{
  "n_layer": 10,
  "activation": "tanh_gelu",
  "norm": "rmsnorm",
  "norm_eps": 1e-06,
  "attn_scale": 0.177,
  "tie_embeddings": true,
  "init": "uniform",
  "init_std_o": 0.0,
  "init_std_up": 0.0511,
  "init_std_down": 0.0,
  "lr_mult_o": 0.639,
  "beta1": 0.9,
  "decay_fraction": 1.0,
  "train_tokens": 148800000,
  "dataset": "wikipedia_en"
}
Each number is 500 + 40 x the weight over its row's rms, rounded and kept within 0 to 999. Layers, rows and columns count from 0. Numbers have three digits each. The size before them is the row's rms in percent of the matrix's.

# layer 3 MLP down, 128x512, rms 0.0708, rows 109-127, columns 384-511
095:459522528504537491525500419439492443539512489508517471525533490550503498464479482449488514454530466488466494439482562521489521468529564440505448440470507528418544473517508492505454496501499499470458528506452454446491525423480511495547491548513453564528443479491544498528500416507496422519484482455446438478430528481453490574531458544425495466470515541493569430569498595455461483476515
098:521453492526525539456490481482465481486496481487454541515441488527491508518471487576419513540505493458563488495500521532477438482501509479458423551484493485467519465498514480478555494432429482485540553487510539529558548408469508469506498567481557517545536518502520505551619477583470518480495545491504451546522567418495558488503505521530460564461478496472474464508518464539424531504465
097:498517440449522491567493404542559493494488467439465511565486494488573506549487499512509489479537505480434509527489446463573444538480530507478553441548539509529551446505553549517540511469555435469488573554569460488464450524514502435498425390537529442452466490557511490479513476470624571503459539452446478456515527462474533494457485555494520548504475501493480578528436567514524455494547
102:548436475556448481547570481539432483495513540526415519498563516520464489540490589519423505474465482503557552407504467498552532539508530561557488467500501465470491564565498466549520460496495560475569486510484520558565481571499474427523543518513464532442509450459562480499501575548546485446544446550469489481461528527454484608479495476547434460496458437522453454581503547506486453472483
106:592505430509485500470503462469463553535468465493527524536535527552555431531489480537546498429523501511471434569500422455514421583527450524557554489536483510505499509529518476519494594398534427511527522470432506443450609509570490529481497468471469511414459569475579449495479516473520511465468500473472452482540455507579506454467515505546470502476479475566486521536488493490477493488514
107:519466503518444511528517553490511418497537552513572517472467522501524526469550455473546482520520485518425521483490454518409485493422435492550512420454491504530486527456452425493428478465468480567483571525483548514477479490498507552483518444524543543474542565517486567550577493477585498515450460565519446507516416478498439537441463534456471493481543471492484538530599503490552485436516
102:493484520477438514541497521537490509484505575486513479546485525468530541499555489512518542574458543419486424466517465514489461508508498545491461531490505515501497504518534470541593562507507486487458542483548549478500510446494514511522480529463504497544506471479480489435492474452541493509492530563581506513505575587481520436511501521541475478497498585475476457498433529567488477528451
097:494475509512492531450450526468495422576528458464604565561533475496455450537517545485530523506486482510559458499468513509512436546448501396561483503501472565447486480494537427518518540476596426517446538463524488462557551495552517476508494523469381459534479415506480491505526497480499514506509521555544506506527477476510483566440434532524512455508486477482491471471506435508510547532530
101:513495498473507469384527525613405513499548539499454573513533471454543499586506511581513408554509503519407597485431508519491559533510508470477527552528496479499510514505482568478556504397473529458472433467585424500545538488497480485507504504494514489493483502449414517532564456457532507451443524521523496568450494527478458391514488523489488589464466514492483441473445406552529578474487
096:532488430518480498520548490545510424496575449527441503516481467443544508440472512495485479544594507547533473539494500508516457548500513499514486500500547441424526429550539468523574507492468523467525480553608486473530545491538510507474464522493494511501493579499571584522527486452523469490533541530436530453507548456485465477418474422515507542477522463546479539437465471420465534472480
106:478563491453472484409463469487483531566529491434405540539436415450538441383534574524534460503525556461492541488531414508539494535435479420489467492517479494516479570491567484499493490507543551534459505532479463470513508624436480482500471528511478544534500463482528502560467518491497506560485502476481527488541466466486454417597452506554483471528536503486479585502476529489517452458492
100:484538537486520426519452470553519480588448461522466523545479478521498491528459445500481515489527510423421511530505532490518527433484482527500490503464523484494476489524504526517541531455477526474535514571491467511543509509501494413544512521520514519561442526523459506547474538498525480534496500421562488549544482503487527477481493472490498504519516530474497546428527548448516526461583
098:461562478480547495481542578547487512520522509521514518508420507502516481498473495510493494455501437492478526557435476503572444478507556531494494405411491531557518512499454543546482519432479440475411551448502479455475456496493493507536493517490514577421507553512508539480524468500422497451478525451530529485517521539509517506461490496473559468529532498500479520589515459493510539412500
097:512527513496519513495501478464520435531484453466526507454451474513465562490543523594510479475590486519522466464408442479455520482491563507469521484522479505476461444499475486518516479555503578524501490537499561555535470584560481509517457505495450497515494476466479458506489467452498548523460434509446488443427449571548535413476602457417453475502437466483540473480527535523540488456485
100:462460545508498479459538441512515481498523498558472474511447513412554463540518581500543462490546524506463526506482489499529441446415507498486521511524499498471477536510464473580522538473510487534504551566491539502526474489580498503459541538489447474422519479434567490493439547453537433476510533544494509571497542487500538494521444536498526520481501509450546521445503493477570549574536
099:540413547530511470504484490531483416454589473574505528495506563534543480516483513522517416449488482492491491514487472452439467452553541414528528505503520486525483491591487474467484529477526516481529515479493475465497418439539523591484461462474447492489570534519538553442514517523468544436467493589507482464536485526530511460507494487566510491516503560451461555536491551483485532515571
099:520567429478457568493379522488509529523499553488531531461489508570629459455521507564462545466478504520519534484478578455507522509548532493486493511538527471556424464480545568477477534486554523436497549490480500510522509522528535444484423529464549493463475486541474475517434410488501520494523487463500421438577451509439476495509558446500478504520500448492530493513589534475494506469478
103:467483467434516470500520498504544510476482539547504446488443451526471528520515578470476541486559566516526498497527590505463544471578511515503549506535503515560577540494517500530532511525456503501516546515475510463541475465541476488530519486515546531546484438515523513472458524527460535467457517516494580515464589505537492470443526484607521493506545492490443536437498511505489486473510
096:477474531524466458477479535521475522508562453520406535514501494501508530528487528486560485482499556444500424495487501487537552515457440497471480444484508437476538477554489474514470540532438511491413488491565496481536429558538528490484483499539447522519493519478560482508473530496529556465530440415519526501463476465542488498480460450499486484512491535520505512418508493527496485521462